config.toml
n_kv_head = 9
d_mlp = 2304
positions = "rope"
attn_scale = 0.125
init = "trunc"
init_std_qkv = 0.0243
weight_decay = 0.0
warmup_steps = 200
decay_shape = "linear"
batch_tokens = [131072, 262144, 393216]
Each number is 500 + 40 x the weight over its row's rms, rounded and kept within 0 to 999. Layers, rows and columns count from 0. Numbers have three digits each. The size before them is the row's rms in percent of the matrix's.

# layer 14 MLP gate, 2304x576, rms 0.0347, rows 695-758, columns 432-503
099:523519541574554528536477491471526434498471594483506466478552518475539477565497496530486465502553503434486457508558500628518528511454559466530516496541409525549503493489521439483502484551560498515497516457548524504562
103:499471517516498437569515500505545552441558449464521522426530470548558509493528468493512511553487483487577431477546517532534515502518486482539487554475574478460562502494495474479533560497456573468462461517464451471499
108:597460540441549485537521508541494501476541511523540477456550532556402516564503491445526513523391476445505486525482550492490451477498476461580455467435500474541491540508501470531460548447497483555551459460427523501526
097:460466509513509556502499489405536490512483511411533492541494514489555466466507575513468542506521471433529493536474511527537462502460555532489545569470540547443530519540437475546440503486501509511537563538474527528552
091:545547549473534453586527496478471383553581531542500525460503519474473549483468490540566532550467504407516519507457573525473546495522470514502587519430495497543466590501512524456481534397499401498558514443501480573491
090:463497478563521479543459547540500526526517529525496513518519527474495455492628480478461465551539520527522524513504466545568546513501504442483494497516558509512573482527517447517527494601505464506473542545504506489500
096:520473537532528432474470514497550393528539563532533467500530478510495469530515500510440546533503526505464484443487490525549559549468514513474451511525568533469488462549511570517497573561480558495461514498501477498519
098:554571547444475521482533491550441485469486473536485458458506478579449570534452461551466494495505505518482467465466471531572533529510538536521443522517479513567532480507544536554560516449467496506467470463503425472500
096:506575484426496494463419489586500497470550457481477466556450557570506508465526529471525518488484488401479493523483569568508517495460457439574513554467495528529529525469521457464452483444462464470451517516497478537481
111:478475475504566599495559465465482481464539491520512439536497444468501482609589484492516488490446550460553451548439512487476520488483509422504493442568474511552581455489459501475515474499492529507467496526432424470518
101:503515503504528463527542436453552492512514514540563461456485519555487519524550518519507513453547492505494528553492477473596528483464504494515542532494465449482546519496514614518511556522477514509428482445511509492528
101:547534471486579477508458581518592456454484525510467564500524436528541520495490514526502449473457477461485466487501517423484484485460556516458429478475462484492525490514484540500520470534496543511427459529528467562575
097:506420489444504531480519465413520552428519557510484482478462550528525501450489445471524517468493565449456457535526516498457550537493471576475496430546552448466511530534473621495487462508459444577470500500504489546559
098:477533569458502488524604444488521467410489461587504450512503550494474511462479486426537539536477440473537513506439536561472456480529494435502501508450462455452501548492524570493533513515496390532538500491468536447517
107:520537477496472479523527507459508492496517502424533529530437481568500445473430464408561494432451542539452470546519486419450475521525549548408411481521559494543531508518506538453565501500522415514489497543511554531481
097:548543509544519514480535472514541564496464459495487481536552571436535480503497535539468521565493503539446506506580551478521543530531515452487501487513474430542452562561540486441541479505554426559478478435498488480510
096:486433510512486513545477497473502505501533558472469516550419488608461572587533513455523524581478458426501532528550554517423473445455493527500543492490457537505555456469547528524519439518485526455535539423471474529558
096:503500567509513514557447497478512549486493380448491484473513441510527576493523439472523455520538536507560456488478544463554515498505475547494483493441456518441529455542507507573482528564504505535394432499526575520483
101:530488491477497456481557562499513587505530534431480577521458550449521483563507469507596519517525507552532528461501533504506456446521514486483553513481476515526467489547530483541482553551529500529525514540397537489561
091:522550514479549505419571528446523463404523457484524451494422493495516513503523540467455587531479521535554537555411530484545423531545511500561472552447546491494512474500547536514490554520452485498522431526524530498528
115:509515540449508466509491509537476525444451483451504443544530493560482510554474532465581467540547469561442487525502504479503516440572580503512535506588520517450471546498458503477485559496508459431484543600485476509564
090:443532497467466457453506529517511575542561458505467494504517521479508502516461547554530539466462521538514448466499582569454519499450578438535512466495536589391506516548488577499558463471478534483539515541460467503597
102:486493439550533501526501510500449472509491503453442504496504501507457474463517526437478548475530569423574482533508448509446524464509510508481464510544511545460461458517460437508507448489522551498448531486474406457528
099:473557434450503510496482448520500519505599531590496467535501559508504530441445547431446508510523399490455511499491489543534574461462564442512501428520563578524503501541489573558445508512522494525579469484531515486530
116:469538422499575502507407521464478452506443471440503486511445475539511443482472512407454532490554515578466516521484432540471548491503551491525485481497569517534440472477487485471478457431431509593523492486477613443550
101:367536499505507459473542474519495483472527428507483522594533444487446490493444439612531527546523485518427435507479555552516523461498562496504522476415540465493514486437517446499488484541478531507580476436471487493499
092:529467525482482534518422543513499557448485459512445516449490539529408526489500515549497486528546485435467520482481549504478525480581501507458512511489477528541510450465464482525586543489442507537486512460562565483550
101:468574529435505484511496476476512478455562505408511462467489542476531436545545465475502485533493496522504498521435505490445489552528551489562493561457517564511468528479499440518508558549489461519604464473474568524483
096:491585512423559503529519604488555556516501467482514480499490471502442533543529511528448498538467410527458440622486506538493548488511524578526477511444494494416535558529473530477480592510436489521548562538458488504427
102:523458545501451550481491480489515541417469473555559450526490477505554501443452502513452540461569509465468457525514483504516566480512567508536436453519485554527438481409474530488506518542449444582457491520494478501476
127:625473445461458500515422487467514467514490471518507548583459568470548504471524508505519461561519512439475575497511584517465483462492524532529525496525501505439496502460472537514500548448497533419499481405497468460521
107:534436553473533563488533457507513520505522453470496478494399550466548470521510435466436481531585546481577500500419426502506508486563554455532468504484547440582558489445458468533516516463516521520445484479541566454509
101:465550526435475463514539603498509454495381508475513493472423429531526428476536509525480396470515446501454427490440455529448561530548517498434562463383479536507513515462460572547483533509482490445547429523446511450434
095:542515448518449546536446494462526506454450512540494464508491555484433474507513424608503490512436540514486519468502492559505526452495499547485524594544455517466618503511553499532510432474469511523472521540544520508482
097:510572521464452511458554489547420473524503440476482481513485509507490481562479477484514463519480514463528463527536519460506459439425518474468467558520431509502476502411484483465514542550487513512521488471526521590481
107:547459466462363450510447482473460561493482489434470492516502531465480541516508457513492513474538528450471504549480538492570476540538446471483462500540473510515533483489423550537445498483524498529579540537430505537449
097:538429548531473461509509470551499461541396456570484535527487491476464452541546487512502518463458505578473494496548501446473494578554452499494498476530467503500530443514565397501449544507524465533507438501495512558516
094:553491481471460517452541501474486505527489414524511472457501545499540545449533510459475520534538539485440485476531469536470533468540457602517522468517565446510537475456469483437474559461514542512544545498563573564532
105:537473445517492491484563527465472426538520551528612475548474477522560478546514519558509509514543545501499488545513454537440503467538473522456459553470473528508471466533576453536510478507577518455510497521526503545481
103:547431492534476502482489525508488494474442415451494496481467499575458470476511569490403620519508520514385495513503465501455418442566487555541534454501502460485487521505505461490475573565527451534462461501481467516519
098:597475482533483496545482506518548471438515420524510439553552495449480427409530492523470536447523526491506409441484467530540446420523502457435529519518534458535492459441464535420564437576472554494477521528485495476557
103:551469452411505478460543469533508487457569473476515488478433533543472554414530482481467475519432535530465553514557577481493513534543536494612434520484391484509573564513504482420465479381510543500586515491485485567558
091:545577514541532476556498560445516380495417510444518472458449533487548452472469465508519414501477453430525519513499460483537503491536502521438586530525476518506433485518519462528410464514542494495557465488508488539503
098:515596481501425462501491446490482477503481433572441528504458517504500530451490445516544535440465527479493505466592522519506486417552448487574401587522567519498515591555469524502473563498525527453459462551565505520462
132:493446490456503466556606461514541543545492482435447500441510396446515511423556538513476545583459527528532518463547473515518512506544537549570534431563491521511574492514519451489514442472483467577468538510490480449489
111:528456514534477506514455475556452530404496503466481456503544529372465503444531484494480543453469538522451471509449468468522476534558489496476450494549470487497562522565520466516538513471527535526467508505459517472468
103:477494431538439490519441615449504510551472464510474499421503484516623479476495549509462450539540471469476480480514518502524569454582509542497466510502518433486479519530425519482475427465560495534469456532482508451477
095:455601456437427451495498555489527501510549510534454486467461553545536487487572616431530541549552418419519417532464554471457479485526479548455484475510493571495446509549475527470482492419560547469492488518512623534545
105:525474557500546441494455502464500476486472562514486478513564509558542512409541529455573547507475538479528552522407458538509470531500478477508541475505437522515516539499483541476565458540513502518540421445464484482506
091:473488450489475504459544538445477537533485426546497459552430465547565531519482501507467515482494522571425477501507459441511496461576488481512532449520446476375447468480458505442491505518546477565496458525438529552523
099:525492514491532532518555511478454499479561474476555455505494483498478395542471485542494573493531502498481472599449557491456553488561511422464460479459473512422562479484452505541491531536512479487492483516554548493504
094:600488510537515475464446533534462525472599492498435530525479479492493483457485544484558597478470533514529497462508471473474471447504503507473446539528522514508519391474536424563508470388535507566545540484469558547492
091:509539473427449544488547491514537429483503563516535441436440525459535486487505502467505525500488508508566474454561525395544461433498455506507474470392512475531436558472528465446533496523508468579510507477461478565481
140:527476462500507491492560623531503526505461463561520508511447604488568468477559494516563518482544504528483507576471490426503520469475469501433493494544531514482574522475523532545533509526469455525473444429511512521472
096:470514481540506486478579457489517480523546473504465460534476456425475547499426491401510503512474537547531442493492466471519492488476463469480535519453486480515516469525492549412498623563440496586478555530518490428460
104:484506509495504485556492405490501532488472512459529504437493466520451536523514472519528544521460509571537496498459498464498536518483473438474447552443492468437502522456462555533585526550564526476475526553503437569519
096:559515496512504444508478527493436517454486490491521473540507438498447561420505457564436481519425422525517472532477459452474425457540535545489460502506492562441539501532413525453542467482547484417533482490488463508483
124:526505478549518493510520508505530494532510480531516478531451490514505464494521533524512511513545466467445499485492556493513506544417515493475515547506463529484515474585526465405433515500524442513438471469451538496505
094:449506507450439458442490523534465503522533422484508521420430414495531494466527570464563506621556450437550495495477465487538495506593469510502527499480464487517501492587567529510471526421577519526534502493492471569551
101:516482480470478537503445480499533457446579435449500547520463469534508558423482486519484504458504522499491456492503560534429506475526463472402489485522483542479527456515541454434535474554496466518431450474478470504505
092:461577459460525517535546444523529537455506482492407464509449446471515515481557524505457417563517486475393520547499478568543528514494505488471460515464501485518495504493482591478518492584408477473475455522507501463521
104:566425474464458536503479523450468520511507530550514468469535473545482426509482568416525504499487445483465518443594529454502514457507461465505496506580548444410555487420633520462509509521472443496505482533475547438533
112:595480518561457457540521463448462478523456573550551477532482506495483466505506487500457612486433477499462522506401497486499533484507473550474499455490556553504568476560561547460447471540503452543528490510520490540418
102:480451516502418485482522471490517558479496444474514504490450459530462601473504445484474577521536564446506421497492494439564518507533473556462422465457474450538560475470477509412574539455510496511573536515539489543483
# layer 14 MLP up, 2304x576, rms 0.0347, rows 695-758, columns 432-503
096:491503560524423494482462547464448526493540472492454489502477438534466473444480535539501521480501523583474576475474416434493460511541509513462517556549482597569472478511550494493490465428487525484391561510480525464530
110:484535386469449533505471586510423510503496468518504502439506435548561535471431539517547476501478447480408432430538505475422497468416475528482502492564546586506510476453489544538443570470471501497515522536476499430402
105:523501487578445555493486512543477522506477518491476480523511555540459567537524524528476493542471508494528489555546430479477545462568506473533470490490529517500548466523475450518450447499448495574430511396515540565519
101:431441480484498497534492455526528490530544515454539545546484479420511511460502496525437571508531546473589474515469478579471475516508503532544614496531459657526512555543493522562395505415425485458609385457488573565449
093:523482547435517505486530530428497465468541542439537558538495513491486505486528544466457512544504497448461513464450474472466529482538513499513485509513449435512510492455464501504529525495563460517529442477509527537562
094:499506487537547471525488518566433538458494544485474504528429611445509475466445481471432500557493547493554563521453497461507522410446523534546523487491500521524496444503512567547510527496510461590607428523536523510479
098:479523460522498473569456539534518465507495526481502536475566445423520487592450480482497477545549520521532528477468497419474547517539538496531508500501557516505594477509447435497527512511476477431463517529470508456491
102:514409550594511469538523519467512506563484476455529538468496449486479520463450537505498540508514488482558538427483496462493523567551544521543525516555443473488513479451452515514473484475530437465478433447478536462504
095:526495554516562516541424570537533530503515524440492513509451548551524468494499493525524519458487507540553423442439571520504440470530568506514528500508460466552558490584552488518490444433550466486567478543516518515448
108:524452487538555540451527479538483441595482441485496514477506560480533428437415564474526535505529503542494519449456512497523429541467487430515494593520639514444463496475492485486484473538507512538422521569515487486470
100:519586547492504510537504518490525525482525473525444510403444485520549450541522493505521518575571517530445492501497523538450576507507501498556446495515526415564493502526524474475541540426481523541543482458485498506483
096:509455496569484529522487477457466499491558556563472546544553478523491427456535502529446464414452436527570462508533479585477392531513536559425471492520471542466567490528518479453507545522539447521447463563545541526497
094:471522504512487582512523492459436554517503581450494516567488509526444472522478465477541457537487444518531547532493471511494464507474483509532516509483497482496544503417428576493426452465517452458461558497512488492527
099:460541481513468479524493544499483536482480455514499535521488486519550485472507430476562587507528509420444495462509513556526556544473444512446500480473470509493472548470487580510450503498486460507482568572491426551498
105:526531531484474475553479529521511485544544501582499420518529541503486579487508525493517520519605523496515492523438478511509485497489510531496522494524460469472534478440494418437462532511461493499495479451492453400523
094:550513477550509486533525491554513448452487553560499491526500439547507516507524528458534533510519412480496449484428493525525541491451482528469490509511489575544486520528455569558477509493566494488541433536471505525554
099:440457465465529503534471436485529494459516561533517498473501430525475506568497520450548491526498485467506499543497542456558512588433539517441501471570475474512456528496506571503519479510465570499501520455473505468491
100:436531492524472461484536521492508498465507465523536530463578503498531501465494470461469482532524583513487490522480556458518526463455534507498504432471419447440527568498556454504500568489476536453528558552462440453528
104:476520437489452584471474492587464478531460499539519491449541565399486522488399489410519505544547467511475466491460493523488534493474510551566476460509539462442468464557559473502526555458497522602512515475517490549498
093:517550599480555486500485542459485493440507473513516520509548507424501524532518498458497541485504456494501528544469512565519444502510565512556577579442430454412463410502515573464458526521484527423420510418541465517531
111:516491498417522474515400542500572478544527485481485415491479522499433441540463444559533497536567480447438489562463482496490516496600543557431483542535459491441538588491520493511419531500444544487482463534567602556508
093:515504395441506459430595566530481522459575529541504472478512470573464508488454519537451532428475483581522464523489555496522516511449524504517490496540532527424524509469496527461503479480457458533567510526535529451465
104:555536443478539584494525483505548456589472488568518483451504490482563470542505499469542498476460557467553514465437453539441559543539536492493500459500520488361462508479499482536432498413433601450439568480471623439556
098:503509505480566410434477511568410482442492451526507536521533448573479522493479465473521493477523524487495469503538505539506488502476531465504565495462542511451559500530551500570481500434526419463475477417425428506464
122:443546502437552499489466548458536466484528461528513510495563533542518468465450465444551537521516454516523510431496534490431524541461523562531483449474469544531467457529499597523476550503529515508432481504463490602508
106:567521549524538472468458550482488494483538519486511493401481497460523531532551491444491457467513474513550506461545465481467476525468446508452519468551484495552452581427528576578426524458495478556510510502498511462504
095:467544449547564482517558446462439479517556530495537467554466499461560536525503471469551492541445416556476539486458506492447528501502435427511499524479523507480548459546554525510468467501519535441513495569497415499483
100:491474547463441549478519493477445570430482450551429508441493450549506528511514483508521467505522576528380472505479516449517544424513472525442501529508466541508504408511443495497526523545476530523497483483538482552549
095:565462451568548454539514513491521476482447495555426491503525449539535434479578546512547554523531551546566415493474467470463476454444493525516574555457522475568418489497455506567515534446560534514505566464501531509488
097:511435524552448527451515437464557537455594438531548460480463489518520495539488498562535482440522543451478467475510455492468544486531496565489457462508492548562462472491560419584446496522493516608449519540560499500484
133:547492436506469492505430484482525498472501468482505475536468552422488449528502497506462472483548466514492513467487512484533497485502520565494525564467511552395513506460435602507475561416458512444531496412456463493565
105:499509461504541567394489518503482457548510388566568463475433558499454464472536503488468432488522518558514492417468573486512482564515462536472510525437464544462454537435465461504486511468514413521480578478528522418548
107:467464500501474489490523567504481506534450441482429492422438490520446485466493530487495531540469491570432503532500495491465476484517534518448521502451430505502449520553499540561472523540500453476491458503543440423496
099:503442475480442512530541475555489537435485455551454451531510476520544415498489523543458530541402443496477497465464514499487445529504435543561512539537494494527463490518546522519493396513510514484450504539477490470494
096:510412482483522478502485518515465540439577471439527549524488455614444512500468531482524474475480587482476518448472518485572515474475530437533474511593541526439504494506577512537535439507503487574547494545577527426511
110:550512578533506472461488489459479501444569551515516516524521488509491539539467475556468551536503420470420501493502474516522506479494555541501497431493512525471541555457542467519502509488530454494491458480514501549442
096:513505518554505513464465491535493508418495498507484441515492463534551482533483475527581507423553485517435498541409506445529497432474589502561513452459501522492455476455517457507547474485425473461462528473505484465465
094:540491555495501419530520500522455435504434555556550425523522501558606413482435530458492555498522447510457463533484472526479463478535549484432498448515464480437492547476469495540541458498495533439513488548461493538426
108:501476479462534541513506359489491521514477490496505528435536510483506492447447528565536531525459454516481543536509414536450430454531480467477554535459446470453535495489455542558542503488489455453480478508530452472463
103:436504538456487572488513484503517450533459467532522497502446475570414442504456492476450537490479505517468444479534397558421458490563507500500529575469524472456520513547464528513480488483546484540413429490553455515490
095:454554491513525422462571467507480525455449442448451446525492498530511536439492444514494503486438500480431439509394458511530435502519492527516532454523470468526508518516464490478535492532478483562438519514457513483544
106:484562489563533559460452515553515515506447463534518519548609539467526471508528545526531500503571577494544487501430455441505468462524481537480563512497581488540451489499466453515543490539503497527487453506546571473452
089:507502511524488547490472418501450503484486489585489505555452471518456591570530512492506528433507491522542495493512449490512497500498464491529402466484443510435531453481490489531472538478460556491466562458598528498535
099:578493488432484415477489454526519470418439563618454467544537462438554546467437545479463512515438398544444468521517524460484471542432495464477533516483445487510459479505497509495451526553454432552557527484517468493484
128:488534509522442514411453491513463502435505446577507524526559577520467500505484513493542524406530481493509539514511554520439482517395531470414474551483477494460471507494478513528504548571521559497452387500484499463548
112:499532474458481533509552440482447537558492502504498506525527441481531550635496532454474518417519533402504568475458519463550498476506499519526489480502536423469454553549550490616477530449474494471510473538445489484476
110:493488489497582576519490530399525467522460467505567487495506471565575496490462506480522445533566499405495451462481517583478609463570542529487539457489496453450416591546500536478527497474567491531465466568483569474422
099:446508475492527528528510519527444560523533471538512535467472493503484506485485505466404484523481506498474504484580518512488502500509538490493498494460479508584504464490501556463539508444524478494445493462473484518492
105:584535405555534413504513534492518529443469456467494538525527499486438454442521593553472482545623484547478511561468462573514534530557523472472494484437490498467513456468525417475568492461504587489509491499505484504497
092:477498479529543507469475472545378503458468502541526483496456524438549542519537481482606492472513513518479485500510514502430538501488471471492461456480553445477497573447536482511537422474537475542451511498503459504491
095:523504512503471496434492445565463504474501483511457438545501488476502490427513475582462540451509477504561533488457450537414455556477501568456452539522492488450451489465480538563484511431425512519514440526567495535615
091:534547505592501439474507492548504471450607509474558551527422561452495505449465528542529516491403486448455486485499537521429442468471472486512515468504519498556489443469489424512524507538502483539501525484424447480586
092:534507503507498510510531444483463515488543577431517498475490474437461499526486533542500480479500510482548599502548419467484516478490487500510591477465508579501494471456497516480427526510434470550472529471525499475496
152:516518525507442505530545462519476518553471512466500542495600505498400535493489552469500463481511506506482555469485527499592484470584472515509543553450552472454517479448506496511504470464484498478496410553543451445563
099:495531511472522543477434537484561537522548511436520536466546501565416464538514554530556472516490536447526386496516521515454545563551532579436541448485468483546482502407531444507458452476515551496492477469524551584503
108:484447432464560546466456466514501472486564525454490578525443583502529524489524474455494448436588479509457500500461449455486491446513452456531502504476431461505540478511508559488532582516457518561540580420506506400574
096:421520447578546562479452451465573547468525490538485518442545572466532394495492509479569523605538515522523585517514501510545501521453521495521540515468469425596554445512518502512475482473449493555471557507420493470453
127:544477485484468533450471533480545449501483571465491495467494447547511517452475512431422461525592507475528534458458507546469512468569540507504499531542457456519519518484471480503545508442470433443536492509421551459438
094:537495516501505501532415450484536448520512444530501526536510469530526496488553556509508492485532490450481495521455473492472481537513461519461466475519469546392527450540470495446537558473533544498557535502505528473474
097:497582532519503513520532472550531534496478561528530528557525538512419480547485514467487473528416468566478554546419477518533421501549504493491530570471507530512409553556546537596488468430492499496473561583551569570492
092:501535471480524502482551434534436483477500473477489551537465460463544499484469531473468532591511480460469527539505497555525533518499547489430541483502536464532488536468448473552511495586469489451532498498501494473491
102:464478512514495453545509599539457469441482467502473485513500483525479456480473478450504468525531577525528521516525457509532588520534475517522467577467527523491495462479519495468505456559543414531443523435460472475482
114:530492483464498522575521593468576483559551470489473508494458481536556468582549490488522513469504527489528547518546545529502480470484547436456513502502507473537489450442535569511496457528465505512506489489487520529489
103:506495454471461445516495464497571459534558547469420446492563538485576504502440516447533487529526501470478465516550566417481512518483450525597506449466515475448490538482437507454507479463532584502413495501545426490557
# layer 14 MLP down (transposed), 2304x576, rms 0.0347, rows 695-758, columns 432-503
102:597478455490521524506549531487459482519546564499538495519471491484536481416439498513510506518485494514483486494447515383414562543488543514484469560525466464457502532496490489535494450439511509525439506545505455494537
104:504465504545498568561466497452458504541447523470488536442520410529509483464460514478519455498460390522466405479473483513527489419520475533499530432464490574529502547505491526509500527496445455509560521511478478509445
109:560457533522476574490465581437538513521449533545564487503505500561443518509555442494402514526434508440490499496473520525474509535484460436595520505530506526532524497625488468485469525496490488516474507482498492535534
101:420494520472554497514455529487490423510515556468483519492455517490498518487504500495520493473595516528559481518391478473507475517495512454471498490456495534528477512487530498478435449389482508513468496584507517437538
097:460548541461471506469489523467530492454533515525467484494508495506463521570544464410448481497446521553449574504462515588443464523501465471529561521448527435478494500529423477487465503501551477600568534576470476467458
098:481492496476529469480482508460508478525428548436540500476437566492543495501525478501524441530474504499452532537429417420461450461473498479469531480565518466569471462499497540456517479552442495517525486514461533536431
100:498565470452530555522538537462472497484503508510507519557495450486524485455431495497526490449485528504545508520500497510530549484528503515475504546491485443457559487425422497494454537547529491470566512479449480564519
100:524435506484463503538490491429549529544480490455476530468464489434466432449499564489565514477495491577450549492490556511518520537554512512481567463415545475545515493453478509500523518525460434506506492413455517494492
096:480473509569511529552469477493480482531567527529520521501537520489491487523536448425538501544483490512500480460511460508559429440530543547516517503486527485469510515421520488542556476440465450463630547520551466468476
107:442550541505541496490528509476523458572503483523434562427448544517513541467371449492445564537485468489476625476490476467504455427520531503466522539523523447447425511503573451458503475495511487559489459477522502528472
101:539558487519512538575555465425573625543498518493454428512441410514452480567473472577477492471536543531481533513510487501433484492458529522501526453489482435453575555507521497461498537510475526502509485499533432531508
098:507580515535552498567465514577584503461492494570554515491533507549561508537475504499465476451410469422514460580464499501501463522483504551526457484471466573448517473533505528508564483503463502508516446554599592539549
100:521576488503527502541543464504477518429550504476566497514461545528501507438497453445535531507519436458503544515514509491430479415542453480488538569496471452489541500492476473561486458390515469457540551484540451504532
104:480525438464524494491495502457495459500513546523509484453501574521499429505537471477573600469456509449505510452525537462521406517416510569467540453477464514451416506480523529489485494480554495481474529500517530510487
106:526545505519577413464469500487409501473489519523511513422504511523457537499512491487485520513556488554528482534439499584572524485482545524534497506487481494510578509486447486449502549508529521531417508519461478495516
096:527496446536495510501490531461516540490450457550470416494587522510410507504481471514550555440561458478479474469529537501472546512516518493491471548559555435502500518439408519486476506489493491530453460491578499571481
101:489398520463561550512490517453476554504522517552529532497574471548512549501534549455477496550502531486464513592510561512525507562419509455450479435555505528490422508534522567420489470448519501505438507472551491431527
100:537553537495471410468592483519540479510470468530471509452540446504522487479467458543498471542540510554448533504523452506453525508491503536460483443506460434464504507503596526498472545534498572426558513481470456475542
104:551539461517487567506512555534461506485485467503548523474544481475420509518490512523476499504459498527555500502430564494555511481419543566464493473550511574446539440469528499475517574445537538526507485523532496502511
097:511469467520480556553517461467451517525489517438534576553525452515555574519417517394504492431457484494479541427470504462524507466477492543519492445440405471456475516537555505472412470465517442580473527432462528491485
108:542552464400477469503421518514534487508501563530481442497508502520503476500461479538584526512497468507512474577520497495513526479555493452490538554523475521466478486479518537558463493449506488494539516525493480542451
097:499448419440506471508509533533518492556540559472471499475530530529555508513453471446554503480494423530544503487570544521449452542488471488528544490487527501471430497539465502476525491462428382472520500474521464495475
106:419448449452490496517448502457534536498459536533458431530506496487573478531485490493505535451489537476493574559547561473449520512518491526461566479518503440464501497474552481509513544513462605498435510467537518554551
104:548563501464556400418496534475482493477474481509591480482513458534510503453499464437476475461568468511399421551516526504520550432435461450494482468476517521537474529563510483569489527491529443503526478525451453579475
099:468565527468469588408516502486496517480487460488473536473486486530512531555453487471494517481488486521517480493545504507472504569564508509492445506461501489503445448464527454582458467505499553516510512543515425389519
098:551431579519500507530483543445491613499590451520517503516495571539446495461590544494489486487525525450489538497502540475449489474522490469458555496548518530535443514524501533533428539509509474536526556476578491457533
097:534550491516537457474523501481489509524412538500521427518437543485495498521571497507498438444496515527462508544564513487555498467551518523480483476521476480506498469440518525465461463519504534470581510493474511478526
103:488479476527478543465527533519478507526530456533432562545528482547500507517457504519527523495488459461405459496541530453500491464468505523473469479511511529477447482508427523513498416451489468512525447456471437530457
096:502531504501538489460538495559543465507523513570476494515509554495542532568454486477560513449521442476478466552536569448458532482553472457505422491374458546450439409525439383482495556582458506571500421537540521465487
099:434498576531510486491527437500545538495484451547516448436576570447591516499492537501473538426519492474548535543529501483536575538547519562505460420466436484507410477435500500463450463430483539488494514557397534463548
095:568502478475503477523500449518510484465538475507488523552518480449520470490511500495458514499536468472484523469520487485506449489505552520486485522475465552448500503402467528520503568467436554484512491426447499419458
105:498484482510556471457498439519426470528449473597509445445516541494463537467548511488532517520505471431483543517495572496444496524498464551483522513548534489484509565560437425515519537497478491545504541628475500450518
094:469518510429512452455481519574520468493481552434494517560428443444549516486503561493457491512496472540520494547469434531462492571522529501478519497407513503488511470522498498501561529532552522469493524423561550507557
098:457462509592482529499561529428471461527529489553474520505502541506528485511541555450448457512451472466489470451517567542507459548511438495515467501483501424532505478525527469547520475543567539524526449523486436549484
097:517467485492474476560495435556472505551531446466498455456496473533486493453478514503519410551449496420561556551437460505536536477527502498564476447498485525499511525496552467554553408473511441529521479536451547459520
105:568541532408513511452493408529496555479525470475503553444471507450490495488452446520512491574531479402448480497479463489480532499479499462565499502470494548386516450461539451440502553521528480477432494500481405460427
099:502477462476497445501486477508431516523529468516433507510544468556544503460500534535431437524556404610486511476539511449493553508551464501584535456576426457545520515447537420437490505506482504561535481516516470509466
099:540499499537478514458449467466449484536512485511514475515523491506500504450521510513430521520456513527513478496456489455484444501495467502456519483513476495431544531450517501526509501455481522541538515532449460546565
102:573549440484455447496524498416526451479521540473444520543432474552530469532440516507536522452524497472460488484470396501506487472471526523463490493496459600419431449492554484549500531518456448440491514538558500491473
106:474579449494498580493557444499510454534380488510483466517538455476452528488477519528478488432503447533534503473501471466473382513530508567523496503544484481447504500427473498498472554483493523544463481452558464576558
097:467521487471459454505500475527550455471447520512544468580580473481459478477432503478453524539548477495476416502523449512548541481485502481437519498542488405506520455438535492448578466525490560467488508440533479541515
104:458408476558473482488520581559560516493435504508542547539515563485496543486529582454479507479509482448524482526543533476552464489565412499488441579470511518507539541488407478523542421545448465410472443554462563527493
093:542495447437511495474536480520443517549535460512466514529396467530507450473437547431486523475589461493542546518473527539479475574560482486507438450508484422447571452533480490488474542450477504510502542513514490515489
100:507556475397519479435526519594516529543419534458411491450520520472544589496502551466509547548508490468496557474504503537480487586460478451462509520454430495553397543504556546442506463535497427510499558452526517453515
096:533551557537473517463510430528458542487539443491502519526512541509522501499438529451446541575557537532586476519438533515487508494397457458466434567513486561512479505522429469470536464621478448519450465515465542463525
104:488465520522541483572484526504447548509481488461533481497558448468480486560508511503481478372543551488512428513487496523533519450511439486492487470494499496461477492488539479511530511500474500528530485574497513460450
098:466472572523578517462462452511459488461523530491506522576500519474515540545466438591502482435480513487496460377456497599493431510473528469549464506493556502563561502483508472478488538482546498532509550497496429494475
095:488449531558512453517553452541471492501502484518584525490455468538495534464416508546473529432473527500529488553455535486533466487539488475570518466486516468538486480516562509514501480485490509488458487479498444497528
103:500475501591529463465471508444488493452465473517457459499487530497581520405478543489484552469540484487500501525462527529495437521589478511473511469513438577477473491496502495461547519558478476489497488540527504431519
096:472470475524511543415524528541450457506511529516558489496531465469571548511474451527554495439385530515438421488481514493465548456474477593464536465486494588476521580450567493458559422534521422519474554545490501513534
098:523494498480478529534528549440447517492481500398496476522548508547465480470476562508478475534514483499521548560541412465466513509504555582557546481502498530469436517438504545539532594435497503542585470476511483497571
097:561469495531447553516460384543524537480455494491464457521532476532458481490527518526574535538405558469468506439485499456469510505525498506494550443525504586455532488513509484476464548433597518493502507496482551455506
095:429541511506469508482520495566521553582488481497429518541510550563556537469438473553517460424469455466500501502451436542488512557571515522517464491546423538482475487492479510602531538529500563494456539553505456455514
101:477525512579418497497505461477505512473433555443502524464622463575501503467481544494502426464557479518495548486525568496506503439559496578522496528382553494456454502478497490527509503534476585447561420539486432440543
101:462482466491471525490443448514427436458464542455513552543518438498502512465592469563437463507449509514526481490493470500446442561394527514415506474526534499429509514460476462496539467451499550470494504504502468490469
103:510449419460564536545448502506509570505410447435488504449436562463501493454548553477538448443497477468515420504452462488462430522494522568516526498490476467561538497521469494530520504515434487417548424530480480431433
099:510488461499451520476437481517481497503528492426481485532532481538515442483534479544543574543547475524448569540534443467537634535559554492480514438509485497511478536520474527512509391461446551474428465566524453476506
093:525505487497469465465555507454427542453488562488472552450521504503486497511469441508501508493426493504472510563523537435476542452534465467443427532509540475541509418366441493584523481510493543506596482514473379584548
100:492539484585448530550506499529530535496471450523530542550504517503406574464527558474520566480459474448458454458576442475469475487449442510480411471490446484550488524465528461513524524589510503546520485509511505441542
099:532466529494474439547511524572536483467439484485501520555508537536512595442523476488506454463540506451538437528473638526523476488482418516434480473463550560556485514526495513467540515430560463564502514614527461580550
094:591540439479477505514509488497492495499457561526476551539569472452515527550568575581492456532474516443459495526514501557505453472519520513482473490488531472480448469495484519559511449523510439533487477511483493509497
106:457493507562461494492516509480512459504533471522468563533537488511552454573508448478471491485516532473534474524521438504562555502480490497490508521457498483467499412533532527520555433487573480541425442444492497462487
101:606594504487493534524515568507510506528458511532458513518483530545474551504539449546527465539502542483507465498485599452473525425532442503505494495490503509519501442473518541567553579541489508532523463558480496526534
100:483440367518480513467480459515485505541569496451402472547457515515492496568417541500568532509545479376511510489494554495556521495553456506549520489480512457454467503510504588464484440553468536538470507513460478479501